config.toml
num_hidden_layers = 11
hidden_size = 256
num_attention_heads = 2
num_key_value_heads = 2
head_dim = 128
intermediate_size = 1024
vocab_size = 1024
hidden_act = "tanh_gelu"
norm = "layernorm"
norm_place = "pre"
norm_eps = 1e-05
positions = "learned"
qk_norm = false
attn_scale = 0.0884
bias = "all"
tie_word_embeddings = true
parallel_block = false
init = "normal"
init_std_qkv = 0.0186
init_std_o = 0.00396
init_std_up = 0.0186
init_std_down = 0.00396
init_mimetic = 0.7
optimizer = "soap_variant"
learning_rate = 0.00289
lr_mult_o = 1.11
beta1 = 0.95
beta2 = 0.99
lr_head = 0.00459
max_grad_norm = 0.5
warmup_steps = 200
schedule = "cos"
final_lr_fraction = 0.1
batch_tokens = 65536
max_seq_len = 512
doc_mask = false
train_tokens = 230700000
max_steps = 3521
dataset = "wikipedia_en"
Each number is 500 + 50 x the weight over its row's rms, rounded and kept within 0 to 999. Layers, rows and columns count from 0. Numbers have three digits each. The size before them is the row's rms in percent of the matrix's.

# layer 6 MLP up, 1024x256, rms 0.0848, rows 90-196, columns 64-127
095:441607514578534436502519538470511406394377476425549486485503525535535492543580487506539414506514632516547532518522513524565459529581556418482533508478573521536439489559526554495471556457553403
093:523526452495558506497500646575538433583429458525583490468459515459497501603469469425477551475427471484457505483540553390448432510522531493561432493484375586514438485482513388426440495507496479
087:482558531487450490533484436478456492539482581504554472484489422528582498439511555502489425505563587436419560468467444502440520534484526451485541510472511437465433434525492496518489513564531576
094:471513442477520528471541496498523530407446519467450520523562396532463564471487423461400562592595618528484479591512550507504499538365575478480588544557490569511460452504405546503477484495482437
085:555388523562502540629453509520552516510529509516533497401504485448550503444564528410523440492507463580580551448369527438467511445512594552547490461437548519459504415490496501503402548500509476
103:589545481443467502419568552556583475543534508488472488548405513484563481514473497465448499466466477384483557460424528479448609452490514504443554490494439490547491525590530513523511380456521523
102:455494578475431536526608437548574401508475505501460431467512572462454486515416503531468548489539491570587496533486488579496487507507514481503524515503564480560409501479472501538481426473464429
096:498483469488516510535524518542456419480455614489413532519482518515479565490533443514558469501482526493457486432462500513427445436525547453579512502491464470574412446525535500522471585519463531
088:544480530398497445468551536487562440502420560512486495521351492544472565520472525438558520563438470538572557391436469517565442486449541531610525554415478425438458384525499494474470434580524446
105:519502480494504482431521448489431554591545511477513445408533444451532400544468519565476483418527531561592453513544457481494448437461517501495540470494455507528532548537511619537545555467398532
094:464501445421480468555523492473561514456544526567557530424503469496503596475500521567561563445507470512537492460628403619531466562550606399471556578556420493532545459582390527553546438507484494
103:530541536477425498493535513482494437523522498474439515532462551589531467435483468511486383561518527461520468581413481485466376426450431410509448423557444443472561504578533570467451570602581556
102:599412452529439612449567540526574509462447523455567564549436509500495516532500508504445563510485510452530442456428546627542512448579435466570404535467470448515442520483538518513556517494495563
105:484529569508534474472553443434677501466466550428476504501557587576435599502547593442439528521530507560489568560512482473491524494463514444552526518591578444435518520472420452507599408549542513
101:458541424543609414514570505423492536507384521394477463486504554435441474498567521522567470468453446542609471487491466525562483368549472479377539538486601484533511576552511424447515543433564566
098:563564546458561405488489373489503476451491404555383523510501484497503598581511547463496425571495454521400430511546608569525569470472531492516504421492440464472461389490520508537458525547485561
089:470534526538464495459498461491459462441467493486546428558585440521524512455603500597517437574490431472470476511609538518494546516505506491474446472614477529525482567562470467526580455538558495
090:541466608480397505552517450480508536523600496545565539490559432507434401510584568550525469384538460488443455442518499479461449474472573533435549437478618508437491586480506517446409545472435488
096:485483521470509451544404489535435576457566553457541493527475477472551359573463607500516580583562513546478509541511592486512479518482450487533517509530506481534552476527485507529546513533554436
096:387455481550542472519523515468495494412526497480566554499462505418519535541555473497492437427479449547565502409528519445507461508510526427501447532468534436508567448474486507551383479451488589
098:508474499421401532416550520504475458532523456452580499550549506518513523571529505448554521410433598479517502453519473483512473532547545404582533529468583590524463461568500487540426419552443478
101:420479531438473567520472401553439545473496473505509558485491452434541456451564497432495481513553590500481532462445463526532573430510507504565466484492550420456538515500434454484488429569535499
100:516535390460488521507540454578509403494486481495525476568490501542433469564531477551412539418465440520469478503531557488481538449539488494433506553452532434305386460494411489487422495583529502
105:399501523449488486546467546470554587501397458490479453555327434467516447555530467420437582579460546520485459493510486504662619413513592540576483472484493458528465446479535513487492507412562518
102:485409574516501484544527513488495449474502390543497485504499445490491377546451559458521517488532554426457588457486488544414453449464425404534435419509475512504527498523513381526482380568582536
101:630536550550565412453516503487517560469516583467465544497519458574514489528452480437450524396524442484633503540506559564575424407548562408489505519475415509471498651425495449485533479419563460
107:509405485461508459537477475545467496549508518449550513474415535522557385491471531483500488497564394498422488477567502481580499460572548423411456377468478467587507520491447521526488422476400489
101:544493500453494448594506502409500509406472481518516488551525514538459515504619427486434496547579553443624480499522483474421436498481558410456408454377496493510460578511474501489489513502523489
091:552571470618535508484519560484529409517474529539602482500438565494418507553464541507428422510507446477473558556561540461465429495503518499484435509438515532524606458386471469443482493425481569
101:466550533500480396560497603529585486493465365594479481474453448539472497440531384425519506568486556559552464418457567571568538418451498434447471452535480488437474420548554517502524512439556531
101:551427587393508604529485518534512510475515526490433513465495488417562462532540541469483551472427493584559502407542505425508575594441470481554454531452425475522527424454399491489530504512403577
098:444496510470437508501521406544416524442490415453496483505477437404528559526527451598535473481512526558549472516501479430536451464468578476504552443540365492434509493482515496549505506518408565
096:429436514471574549473520463550445461609575520466554455494449588482577522509490540437533486451423484587505519432500468511478635522491525553525535402467494398480463484546542556476433557531563513
104:550461518493455567522475498586490517563493437382445620514574594522517518448519467483437510536500540553544503439427499488554411449512426591473587512485543468542464473539424528517507544439527519
099:597432528507629448487586500508495447508447448490517577604507406515524574476460527582475543531458473566469608486522563572511433453464557476507486482488475488453505519417490464522532446498534471
089:512568508569467469461379462375451480556454540459464469521523530478519474521477477463443408538475555465416556405571527472520483492528418599546477622441383477519512455444494644478503576526548496
103:548557490518513516521518478553512425576473505423629431602514442502432502522521485510528530478536551430534529496482502442528451475512427566415443479429495517460474472461429566511438449430462527
095:454503506507497468473519424522497497545502444564485442493453467425506493473402557490500453481580443465657574477496483471621511515424474449424466438569508469544475566439504512631521629456519514
100:516497487479522501472509476403471490435508536509446476631483379461519505520576485580494543595543447421445562458453531482548504460471523538389521510490523462427537399441523549512528437446542531
102:557478499469577496437461434438512528493507547600412666487457501512463514448606443459542512492494477471546580543373519495513542457528505525492559574480467578544478554553508476577539498486437510
093:434535608521498497558444492456571552470489582432533514514452520540418421413468525547495489509537427512469470508438514475577434505537558501440500511459566530470518493593537580511565520599525451
102:423462448472580473453473458478521456549422497455465522535507488468568534523491531513559441475462475426476472480533510474447355472486483528480497485611461473499505497514499495589553428450456465
106:518468538552493546453489524617437488468551471460506518485533476506512514457485588445497582453484510553472500613575520484526518424477402587541533544439503502535532568481572494477482566503541491
100:545534495450474531506472538560547502431452532478642367592420517504502503505517583637601505434554540573438471454584542462520586562526511532497490470493444504503494404536467486542438522553479502
091:545516440482433519482389506543432500473443472470506463513548459481588496489503501486555437433504598364473548534616476466597404522394587497557421474538538547496448511534540550456456525361499529
105:435433477517519465438523466453594506477528603422538455529403313450554481589483466484564545539470491613611532512544481476456521471511596461496518511531542469529445526505511624509448598477398506
108:501472428449586471515434564442553430499498518456467496566497509606509497511477601431478527483518546480422449447444518530551622543453453521468422496532560403502509490504501543468483445544498476
107:577441506511530496466515563508489540483519487505466489473481459460451477506503547518539399451428524549447572586547535538525495511427562561501413375464518540586492475503488495450505506572507495
107:438520474552508502401567531524483433551430498516519507526450446502523447488423468519539527391589501457443484400469558484407461523573442414511513547443509447526569561493497489518548528438530515
106:478407497563528538458460462537540613572537623468479548463511544462629522557431493518423440536516496598569510465414458512478465487550488506442429522523467510570474541529531505528389552531430488
091:527505463476520479401457487506466473581548534490564526630512450545597457536519556464496506554398515530529489544480446487323474519432580390514450553586531427442534496534500512527519506577477508
100:550444430455436448476479572511558522514403535481511404414549568508495544479541600476516499466517508499515500512510495583482526462510554528591574438465459511555471589547455559513526573427431499
108:439489539552497498476552463572540518467462470479467495426482459590589540624542523513563455508449651451527531485520595463545550533622487392455527475434507517461475507450420491495526490542558551
109:554531413482450565429556421510474575456411526531513517528482490458529481432540441425543470457448448475430528427535487508499548448524528499465441465532452429487498503517503517446516537591472475
099:592548427609526462426459515543531491539442479497476549545491540525499529556536469614433587448533488565423471541479579468515486478515508570396418511538513449579557475594461536481504443460499550
106:512515455499525426487560474466501442512558487484556455528478467513472441511502494532416475521510522480621517530578442592410465523588497520559484616447443473531451502505509409627503515579485547
104:471523519492514502539454463537468515558509385605508499548465438535469613483533425489499619514626487415509446382506410479516496585465465459569448470495491407475474448565441469538399410489417560
106:539513507487533508546545458560433509467571487501596515496457457521469452628502452402469462502539471580515528507496427528464518519441461532405496620466411516541484557470500612531464420542560525
107:451444468603532556454475490628573504435488588506509481518559560543553461399438518579508511489488535471440518403418546529510584550518439511519497512435469494450478423487497574554499455521493443
105:588551478479440479515470450476533465318544430465427474416523610443554537509434460457417526438479493495602536542436472455470576412418530491432530504525493521393504518499584564527483452509508521
090:470543453524488509496480536447443523492492505480525471509432504519459394527500553484543478489522494503504559478549492463473503467633489441538561539429550503485616504422558473551482532553551480
101:489459502536534529543572501484484414501557482487389526472513469427448444592495541549474482495362552512502509474529470472480501446431604521435571421461482530474543484487379499547525454516451578
105:504491498533472535533575492505414455502498480488642438491460539478539426555559525551374451454579492473392516481472470415468473511473577490559436475466484538423491438530446533458527544456514623
097:413431479470465457497494476413479494523594456516560514480582544484462426497418478565518501474528547554593543409534429466458612564570485519528496438444621438504469472439521545557385406439582597
098:528474530399541559527501501529409448543532621447506522508530434491466497527518516478506580563500488480527442391476518541543545520439453523497519453510517531429453523576423584523518438526504524
102:421454559589466581504491489452579507513447581487470448475523516497442554444578513487607510485457498424494547488466554504469536484545525409570461485588516468584506443455485434558532463573542497
109:408511490576527444522535545495457406392518525507530465501517578519548482514539545449535424611491567496396525518558480487451496448627648553468440493512463508500522452453593580451464479497560624
102:537507496459587482532410432538496513519417516483447548490547428434493520486519526524433526504461465559484557456625436516491472421511550593579502442539552436467430530490507456463516505490546482
105:581440497479583438534541470576510491548575574585507475481445484565463497509450444572522431542476438386544583469517452519531567453391530510557494527574526484459633530492585499424558442575528486
102:408536415602549460349512546494471588445617519553414498413508500546499527621530504555469432461495470482440491502546431534528459461492596449529486568582478512467449487466452527511393462502455506
110:548522547496495405475539470510541413472479480460463550533438466564432432600522485552595507497530526468487405525563547453453479450569391505506579528447447393531506501567533543464507472491491569
095:466568491444442446522565537532508579570538524515421490543475489481507521564558373402509501524524529551423542613511504467475469524559512459495488522504501603524432483569578540506418576533487493
104:507594498458559569478434543434552576442511488452604500481477569506534502592475507420527431572500586464518542551514524491517510393508501502417413464585518514478466516450422468499593527462620516
093:478517520487526342523458392515461517450429583431463533513489363534461452529427450501525492593439503546506414538526484466494464538475519488566521516463487491463482528534471506439437475503527422
099:431505454486477516368530451485417505472438495462449455531540596556525538556421546544505512495544440538458472579569472518560391492535442521430452557521553464482460500447486581531478459539572495
099:510558545450484548432575521446488484498541444508521498490526476510592540437530559458553593451434478413540475559501502517518459425470569489535504503537413483578448500545493529496482527551529595
093:514517515508552625470458487517458494518427537442513509487485376526498495540530525570454569544466464457434399464552560504500484536601547463594425493479509416492419395535535561447532408466481476
100:447491558548488481534606441527459544585517556455491514528562403548511515490460509450447556607472481435455441506490496465438470455478587515608560560424506458464446568525537495520469486608503423
103:480504538514539428435619446516531548437418464382502531545502463517451472494506491409478555473568372541422491508538481550507521448526511460474541505496534628539476460528569568509481541508510479
097:560431501464508491429433501380532442463569470552453507464444425569509531484552458561542528306597470470495479499468501511401501450545485520453488487509567542582505515529450502492427548490457455
109:462460468562554508572445488555513581577465458565470395534553437481381491501394453440503512526587510481463418507497525486525500515438502431535507566537445470383441515464531463437581541522549493
100:509513441471529499518492515586556524549439523495528592520534523557571474340568489446488559461415450432645478552420503475374558454510490518486362456568592502441533524634473477515398516478582479
104:463514471558514446366544548475513469470473488431558506523445542464477526483479576584406487543535448483479540528561463531544584499561531500479526471512572430588467584454505438496599464543536498
101:539513439480472469447422494496465487425504511534459521456596534500480502455487533565406543509502427380543453501544475509461530594431546498464508437553528479498438514449471565474467501586489509
100:470509487444474513564441466468496501498588450522487494520495495575472612560411488515481545555570456508504499533541480479519507345595434431467516561438472485570487453421454542499514632391519514
096:430528488466539498505483500564498468460424601563457468472567520485494461506508478495486504456429425447495467435527499555480501408535500535513508590476473512572535612516553471493546447515453529
098:501581472511519479511546537559549429560428460534539527480463457491576530523524498603406387573453620489548554432484498448451588497518576557429466467489501571455445530575457583458486576450579484
099:549455458494420516412534551491398400427503545421415448509520441491430453567499470601426560522506562571524524524416447566478508444377513505471529496436539506469445460506435421541529557504474477
090:444444624387565548465451505555546508524469485502594512466470508485524459535528429463464533489534475659429569543436572505450478586570533454540580456495501512404487471486552534476506445496461486
097:442479509613514539596549536468528409344489537506503473557493517410513457411456411540460446417462473628480513350490550486560543445543490516447475482574573548495442455565434555496541469453513508
103:486523591489452598493557402569500455492606514509507395528446458400503476527463581463400649494446454480525573521504453420512579507447506509515503616547465483461583472447492500511487530576477480
102:574578536550525629463432467473511459406472458535565459515491427533567514456493520449583476434501546575535479458533478547455519463391541459492515424547512428441506417478520457535562560528577418
087:510455518520446614452472441523481453494492578546508539557523510567441431438434473505514512496455464511550435506454410507415503491546539442567429493520544466542500519556537526518492408422549494
101:467451457455541526487509462526504392482502503561455470563533527580538625458546491568474583483617520534491501453495511568499577526548464531473476539513478534544506505491573481512598490491454496
101:617568575487475493646449512566451519462527475474459425501555487588461476516519530433503585445456440530461510460473578451472506627519454384540366496517469550558502491505488450487461459550390572
104:444495512447517570531491423488547541631492585486518502474510550413572599493572490500515456481464510569509455473563544543499486383488453576494396534530505452511535560597485458432499550521527512
082:472557530610519508542544460528493519455525483444492473529495586565590441531557418374534537386504510464517502521448572397452500407553464513561487526571474438560492500500448427587596406496619450
099:584512506464516510464547423466442447457447480475566491578499475558506463437550565443569598404510496505544484525599495455445548527437555468563430462404495556511533440559522507549520564515491514
090:468443459481539498485498552437455467489473544469385510494513510509430474515516550461515417487493488478340598476616428486544547524437500438549545518452535525528495520406543542404462561612500537
085:432549488468559404431470576512521512552521515473525511473409475498435441519424619457484556492531510521533414483447490438432530346485500488587498467483461549503467496573483511491522563523522461
104:504475528636557374494545453466472450494385511575526493420536481511446622496595483397484463529404388485486495459414594476527565471544502454538490423496529435600496513523406497564524445512565428
097:516503432465534512442504543439463510478536481510565507534420454456501476466611453526475482462516536510486512507516497394478418517563486516529505616538521562441467501505569482449486458540515515
097:508471529491496411482440553450546533543423512512545501446474537465453477533527511501520487519494471511517612437584464509515428508536539521447496476426591446449489481419505522479497481490493515
096:493459481514560554487417559510536416554420510511466471597529498523635439536470438452560528534498478554598455500423488477480515464516382522477517527438565480517520475469497440558592507621510568
102:503507442436495587527440435465472537525452508449510515460541522480447495358572527472451508421436505497448515487497518456479534500507490518455557527387528500560426559526437558569391530405508488
103:544475558503474563478581424520526487455525481536567477497502476491494487542487512474548542532530463532517524498489513585469459531493457405391438534405447535515477558474520459569480486466568414
095:465446571531476498528525527503573448482456505394506511501578473381471383520562564486547600496476475549495469507477536471502570515516426626490411491488611563527490450480499420502446449635502520
# layer 6 MLP down (transposed), 1024x256, rms 0.074, rows 90-196, columns 64-127
101:499433435432493496571520551497500544484560471502439469493444493510493494537473436515545531498546429456414405512461474520452554528539403507493419517545555368391582484511495490582422476533546480
104:494499551563485488489478448501434469484407524514450532464529600522619466532554405536530509521534515546501531558494546477518435581640460560498471473503390501454511439541537530545498579619526482
082:519439479505534445577474422462463491467483554538515524505572400506408415401551507577576479520547452503573435459503544433573502425416495534532441488541471587517423540461517560433440461529461457
097:453548520515452498477497437539521448483481465529549467475534629529480567513636535539544510454464451546510548528510477361440517597610482497489481549522497502537556413522448533583523506513581524
093:459547482489469491571495670507501432530500491584496512532513384460505386533523407550437567406478513447492436503529516503482539509506537515516458487508473449527584483401507574591481493497456502
102:528453482531569516460535476550480447454449508499440543529557500392538407418505461416553483477475454469499488425414523486455548427560560410544500505505529525516532532522502628525444559486500487
106:498505402528483572513522469454440539493442490517441492495514639482559465393462425529475629463555580455457434476562506485517516565526504495453553547474442474555538468467588554506488535523517499
094:552514552557541403549529520496472551562510522626492487617533537549409414490479469580590457512555531497468480479506531454591615502450509476475618501512512560491549473484521398410473502552480499
094:446506520586487451457491550512541537504514464529514495442550449513469519473507496494498480545602522527483547610457490446571552455419538463558504425475445519532530555440490429566584528487493497
105:544560516538470446503522445477468559396497566494544483569564443493506402499522513513457461467500599440482509555559515553575516447615453498534483465403511479494490566515570534428404516497491475
096:545539525507583503415577491472487503504523544529475568439540455449497478454488476589489476525585505555479491412465410505441430514425420519430452474495541497492407486509487506467577458519522515
106:500475524425530511419476502429567484514435510551372495551517434484473523507403464423566393559471583484427445541502389502465515522577375455459409509563492495495545480463495531530549476435474491
100:398518470441496454477429533427436510531528424503564549453546461609410490488489460478480496477519419522416475569588552420510518490449498465568543521562527491549570483567458522496524518414400398
104:466470469545454505552514527516409529484486503557510461531464481552522452512443493552513442456463547463615527439525504481469537509529480603542550615491572454547483491517545505557408516566396489
101:542492546484614511507531530556467506538432417390503518437543488435537627510493503418564498427568537544529488505441462450422538546411537437487579550560505543530436522456459442449475464597656468
105:475502561562543461565444524605522489443450552514550499567639560450515612483485448522575502580512557471430566457453519589492372545501631438497572588467469474535505490461551478492485528533586491
096:508477528516481474536447524580555580521576515465480513442540649479481514449535493476406499582622464498429438508415475527530425532449471512531469528545483437472537466408531428533451514561544407
089:468474437460506536500425511464544477489569503532517551515532476535487601357396438548404443438489470506505516513476516469519532447381530471437463540500493414388462391423521468537495514500476499
097:512562454470559489446581471499508537470481527397481508429489506518495439539481534520485520559563542509520489456485494547482608600410543301469512598381505567406498493516537497527552492529413522
100:461503483435489434422549526544524580492525488449451538512573504523522526506538489495505464500393467501622562511545492572480537416454562512529505469424500462440526503547429403575553536427462512
108:478453595481557539448438526453535553493510474639557556586457538574529471454503581566500512617482454552502451491406476441548477619551519519504505485387528551504490452434479496529438568450444544
102:513482649622500423489547545460571531446495552500512531517558572469464502545478489554477452519421465457413439473517509595532533580491456540472557534534447485571440442476519559517427591472517453
098:473577436457433511469457417504471417470488529420409599455506549413429550421487469451505451540464539431502521506488425436487517468396484481466554571545500467392484438613465517570461487456464497
112:545522549496440590469573477540433560540544522547412453477512629517479515397555498469429474404583533539466472569517419499564433548541497488451468426491473501459472433482473518442573533478491466
095:516495575539603642561512482512504445526523572442443486548535554498488483616517445420527457371533483507484422519463528471492472476501497544509543515443553393496526462564415474533461503587463453
101:444465492555500573463497457476449529490369492516501536595443544390521512488553525425558512462623493525485474563513584538488505588439563542471488484492538417539418568562495502479479478546478498
114:549490525484460509572472457583489524507498520554540506535526544647464547493524537449498525480519446557511470542522588392451426500587451435489589434511475478446439536393514551509416526426513565
103:532495483479511506559512577564590502567550496536467428522464559500467545469486522545560594504437528483572453462426544506552580347501442504507508394515536515436431505429440553605492494493491547
099:455525458466427524524440582580470412465440550507448593474554575464519450505599470517543530532536561526482591502448531454448532404524381392480405510488547510519528442542403449491472561525521559
097:485419486449434521556549475544596409636526396592500454502473554422535570545528476409468547497489543437532560422510475417514502532497440519543536509484408561463556513483461447539517480462401437
105:497520507503501507520494452496500553465478498514459515566547561463458513502594369550482487547518506484428473480452484483503432477528489514526553684449460480459495484601419512453476580391563503
102:591495594494453466396551511476587467465466522452455491439476588493517519481405445480493493474535557508531414509522573473459621602539569557479514553490485538495499570487499552585525496396562513
098:461527525553478476536537425565510556481504492503572525521575571453496515434403541539363555527484515444611385566486457637469525521491473545538485565598392484549449412496511585513489540487482544
101:426512565526430571543549513539525528427494521524488524539600486550517476450526449513466514489581562465458467455552566466499473518527555519418465618463523544550559533505628533480514467495500454
098:399455525515394485531553490549550472458459578539510634457567482477524521455446508524549528609457515522486549496518472471491443456529467505497521521523529538454398464513526432586406447456472455
091:598392551460470446491531551495518511541475410508476438460505423529410600456474463540587460548484514526454426579516529519619468455454427528552485571549476519455491472412513625495541465528468545
108:553518537425401457460476489626536527462407472614459505457443457466422589516503507431387413484529433597591460569557568575565475503528402533473503442494456533604513491493503552530480480499541448
102:546555580538462521508517535508551508534521490470555531441540406598558493544578524520511541526511570566475407473515451504453498509438500486539506521516622545466443541409564546522488529542460452
099:467485470490499442541507589550497505499450427597533485479543554642411582451425491462542570560511465453513499496486614499481500397559526431550489514536518532559486521562425493589484421551469455
108:492512529535600535545424518446404521495416517498456567551557549447494568425548586472626476571515500584556555473519502519498434537479557476419584508457474455575493562506463561527542553420448494
094:555535441454508494408600504566461537480485446553442459430512600520560564493490491485491445544492562496587504513451588539468435504506562507454569430376507480498523541453446453457398386547477535
097:454508466495467569497507474431547492452448536488509543545595555500577462471481466522491510451481465578543460459498562492585461520495447531412537510425493469538473515583537468422527516547541502
106:496415425459477539495543478569468511398504529364493512446508423540409503443475452505430577578528453526515578504520502539508462441431486477501495458475417545383500525495534548508480460466529609
103:518498470492455508487408482424477511430526400542494456514513591422466497409473429521559533559489449405443535410434540464420528539468581472439476536577406445528482461546415662508503503511522526
089:490478559492552593518522466518570424490579422466465477478532581524518503365556507546434463448539438486440460534523529495479476497522515430542461457469439450450491371455527440614529462549524448
088:500520405521545503491501518498541483555509598460541463533553379499549424719445528501512469529505463570510513403539488519495461463457495490449461441491619501589405638493537516453381583420431538
105:548559465456568502465586521507501482534471500513495457536472524505484475478539495547548545556541411433461500487540579522517392482449595444517491555484543542466471506496489549445571505467515436
106:471470581451467532561435471513439553533471417467491466526565456471493560494561514468510547534482510503560464544581436480568433512512607440534407537507402505487435530523520443436542424451509508
108:481571453524420540521443425457410530475554559460457477518546443523501432522461575556502585625424485575602493547483429569474538514505505394476497523421512481491536618553493504510374481542464535
091:512551442567462528458483526524493516455521613404508417493518314555521529636531536464513490538497448590557542434558563582502469486466485546433442461542541550553457593488559494483356566466478540
098:609596441566495508508522534468534595506454511480514492466463533522473506371424450525424400555488508390512506446453549440503526503475549492513572445461531529451557493556394460468451510514499445
101:526516464550516548538487536529455501610540372564472481527447563523500517585510471540564512456565538428465538494522571491477447506397504449549436468486483501481569460520456575520445550485467553
107:404479511537445571590496427588487542450479554525506630481481588417471503479485591473521531540441524503482509491550556605532481407504432563420541512482454515429421472499554511563496481498539517
114:564535489492424470407500531487519534539465387538500457554498446433507564521487504447544507444502488393471518567467522456504493563489516518494431594488513508477613559458461461513464458558468447
101:451515427451417517443502563434487483519509518504490488499467434560573452520566426453583532510516404545523475514546540472588517449561482401515503487591534469588464527519523445521518514522538620
096:488549391551488530434514495487503499527523626532625515493591507410494469451432576498565429513549522425427462447496533497470498499522520522584494555442483455529404494475452550547444543453468419
105:514452528510449460492526573521455433454399481500589483491563490566592524609514476577560534504488596482507477583487499541479532487573445541550490569506523529515483524519490518474515525569515528
096:521450490567489470458416513471567515491554535519463490516545437469616552541601486600450508578554512408506535426468401593535471464449463475437532507473505481495532459446557480491389526475476520
103:457510450505428463470415436455587521571596541510426474498577514426531545475430481524544504559599395525507573426518487593492466494488428492498466464403523520575560528518573488497523478484579550
097:549497450492459469508443508551528489496506505528519515530447507499490578465472488518523478452562497508434502489450585504470476445491584458437438486491433546531460400496499599561527397485481514
093:516460479542476515467511487536426493575420520458548489445513578512502558566570554493542564479449546517459481542515495508428560517414507490516434483416447515508536502536505458493574473660511434
097:451508520439461543456462443577543492507479424399591450493548540529494579505538457423436483449475507410394481546524479523466454469456444509536521538496452468574430582460513477522470421485508513
106:481531478453516432508492561512523557517417523549448472463477554468505537483452422582586409466606438487552494459512537519496630497467417390534512577451523557521513472516543435505670484445421492
110:485521471560452365571452508516437495445459474479515520514448572512433543499462463473557537460447448454463586492616606491433483501454518393496544531518530543557377418481562484406458440521538564
099:568501528474526407523460514565527520544568542464476436456550541468550477450539622562519587467508486531462471475470476479450450514521507446489453446505560531506545467424484528495514510597494535
085:566474399511386530535515493567474450573647413505524555530473473453521466447508568502508485449462478508531431511454549368625647464498460614606480504476565466582542394483515559497528433452447531
106:550498556567464544491526572598490491496529373543470533568465642509504468512475546435518492510452550594516573539470524451510413555443452462513547496566487443455507437451517465491478521508604563
093:516547501499461498522454432525458570507489527424503586510458441591534508648471419546507485552478487474522518511566531464477468483491452614520493472440580591500470462540476484460444550467428570
105:580479454468531464542563540475454464514420501541500500512557475525474592515371501527587539536487371526477576530539659495525473462589477450583454475470515580473606508503459469396507511471526507
100:475445414556547493475528506477490500487456481489501495499467550468361536453466580524485469511546540488506539481580495587487522435505483432498448504567476492385524433546428517523384428388599508
113:553531543417579537487565463409501528517567501481500397452473580481517565546494517538534421400560470578442445508535566442489542526517603404440534469399456457496402468599559449526506516513503479
088:560468408507478509529516483468517490532565569514564548432437349559498487632515417484496449496549485570587513386503560558491559454468484496458504459497542463600421569515502469511417595500450607
102:511505505412416521450557446517395512350510469419529603514540564547493526526465551597581541492444426539483541599461447491528536379561439534526458536453433539525530426471466555521564547454433464
086:423586511433445538474475579488533511416501461548491502573469546466472550459513563546584494421509486505511521491441500514502542489463489484553559440559503485494434503526423481472479582441452507
099:556485574499534507499531546493476451608581470487522479465544433482500564510596606406435499467503459467503484406504381524455470501505446470548515450506536529448550444545521468597553450391499509
094:461581460546452573573509467577515413524562522510561490550446492476447561570445493485525450510439527558484568423632473508564556535630457490577450440502516444422604547469532581601578479480518445
099:472491462469452520465524550518478490529546485516469473606466491475571524459419448513557470426482536493588586479456452482603543478532566430484563570513456525543567404501493412531507505555571434
093:531465573516557627536352544489440485532548520571525529503432475543507525478492414547524491438541449425476550591473506521550441566537535563526415439519533517503474502514541505392545427434504505
097:481535512512489457531536390507537479506487524438378438566459524548621501405503464523534395516504568582499465534499452496476520510433498548510440464546545430621454532577484526533409533460459572
104:500439466479450456473562472530497547342380485506521491624453484463534468452448399506468466547548520412515551535551432482563535566473535420420500602559465516496503502565451488467542489523486545
110:519472495532480506531527521500451509450462536527455430549469571482416532511538480470512526443479554495507498588564477446478464525481455495535587545392558491464565418563548510507478431584457528
101:495534490410478569521510434458511564484442591527619618505484402531474448415489562511552483553525466485511449498529551447509513465431482450562538605523493579518470475482452508530405435495590419
108:473488388401513497548438593453488507531598501500577522541488477466509498497496513428497479663460411472473449503484466521532467394432486572533530509484439490499574402521504407395476558449489587
097:427512495464535472520553522530428548471460457554542491410538556539553467404458562507438508643463502425489466529417488495537462497539544409558524529500490401507506502448502441428488471427579501
095:480578489423568548430565490463439556432403490559479526470504673449512490416494404500510507609428424454435513586453499530531511481425487403456406531488497475445449385479453552467534504503548486
105:540378471445501498466535538403529501465438525502434521516426533476557556405463541446455548556466543445475497578459583510567509521531510519509514464557501531385478479604520501486557522477531459
090:472551523467451498506548477564509528465480527557536598472437433528446642647462501513533502529499542381538557471461511478550588484513463490523614480489431501511528484546570516452571459514448517
093:462523474473493452595356568502561484507472473568493542468380575543570472515538448442516482473389511477504545436517510458464408480473525498462513491573429454474442476579542565559544509429463480
087:524570485503443516523426507545423502482535494438385534512606502457535513371495429536589600520476487489466555551519526381557480494426522496535545543558516468524484464532474459422469511419508477
093:471464601493494521572476456582547580445494487577457494541572547445578523575501440458476463484509492478541499634563480468528428468546464450412472527492453554557520540509471558511552590500508472
109:536559403496530546458497579462424481523423527471438427488497535537437558449455571421521463504491527494447455503428402483463578455385525576435564413504473505488546555515456399577514528520506541
099:482527488556491457463507579427468583508509518365546440446621576450450560582535398456538585536509491431475452532557539503555534500560557580516468487500395532417454527469457557467490483500502527
096:530466517485511540495553490430624480530480481522465592531529626426482478528612471510440487498415530431567564519509561461559541515463476491567543454408438538483524476419436575596431529441538512
104:539565572518397457540474601526623512513485492469509471489510501587512411531580492512581472543410486487494522475569454437557462550463626526490498453619452517509482543496580352477373410464492485
101:527424501372472420543582519511439476468497489568484476598491480477441509549494484507454545544520484438491505518504458456549436385505474591500413538524432470370469496523556554529516479519534526
094:486542530495433394444560559539555469400498516394484503480423402514461430500473501409404473469534505579578525491518444500475517565551547494521463445526503543578522524440538478467507485438501478
091:469508548451438423483579587528506547488513565409605464500506583573500460408437509587433471516459530458517402505531431493563575504482410480492429494524555481471515426544495524484459538513514451
095:484457451481454474527586434518469555440513494551543495511426457542449522495495451501531396549501529518499478513543415492513469568478491508461457433520578488571483518481499416449463515519523461
083:469521571426476458537466495431428500444490521511473442458517510481350487595516463573494459585524495453490508500512479548547436474459564458427521532603575485493561524523531498373511436418514503
083:512530494483465533548464536390566557504513615547488520508483362528403566406528429504453482530482462519516459541468484404508547497503473523544456458448509418469520483599477442458539534564542389
114:498511520523496551490453492411531592434457434527565548497563550476492452529454477568598471509529433522504480512558404478539537547528448527547530431537601456500459550486567436572553537592501436
094:509454506457425532455524508507499469411470567482462545530539338453489476517423563431515534474490516507451544548551462463495494433467468512405463546470569557485478581464591522436417418520485699
095:451462501571554506542433551525504494513475526472518589508476595528440510562575477440554460537568503529493543443481541517505499475533471508536519523413495488573480450492420443614462554558498564
102:540550412489528443535536461499505572540558484549512486543542443574487531543554496527552459512394470495503572492601528398556554490507597438495527412541518640490497522458487466472460571440531389
102:470501498516458497563484553434568485474492426492484546504503456528545499457571599492545459556509488458480459528510535494522524561475551463565469536474490465465584502346472440501582506575531502
105:408482491402464532434487544546494513506498537511498555512541581438549474507477553527430488479458443501446549452547468523556486537596566613517453489509411621569524505481378472486544350476528484
095:554542451474520525528500526538486535578552392518471437420475543464505586394545428513456500409535507445498548549533476486408475491548526448480494567555549457554494531539473465547482437454477467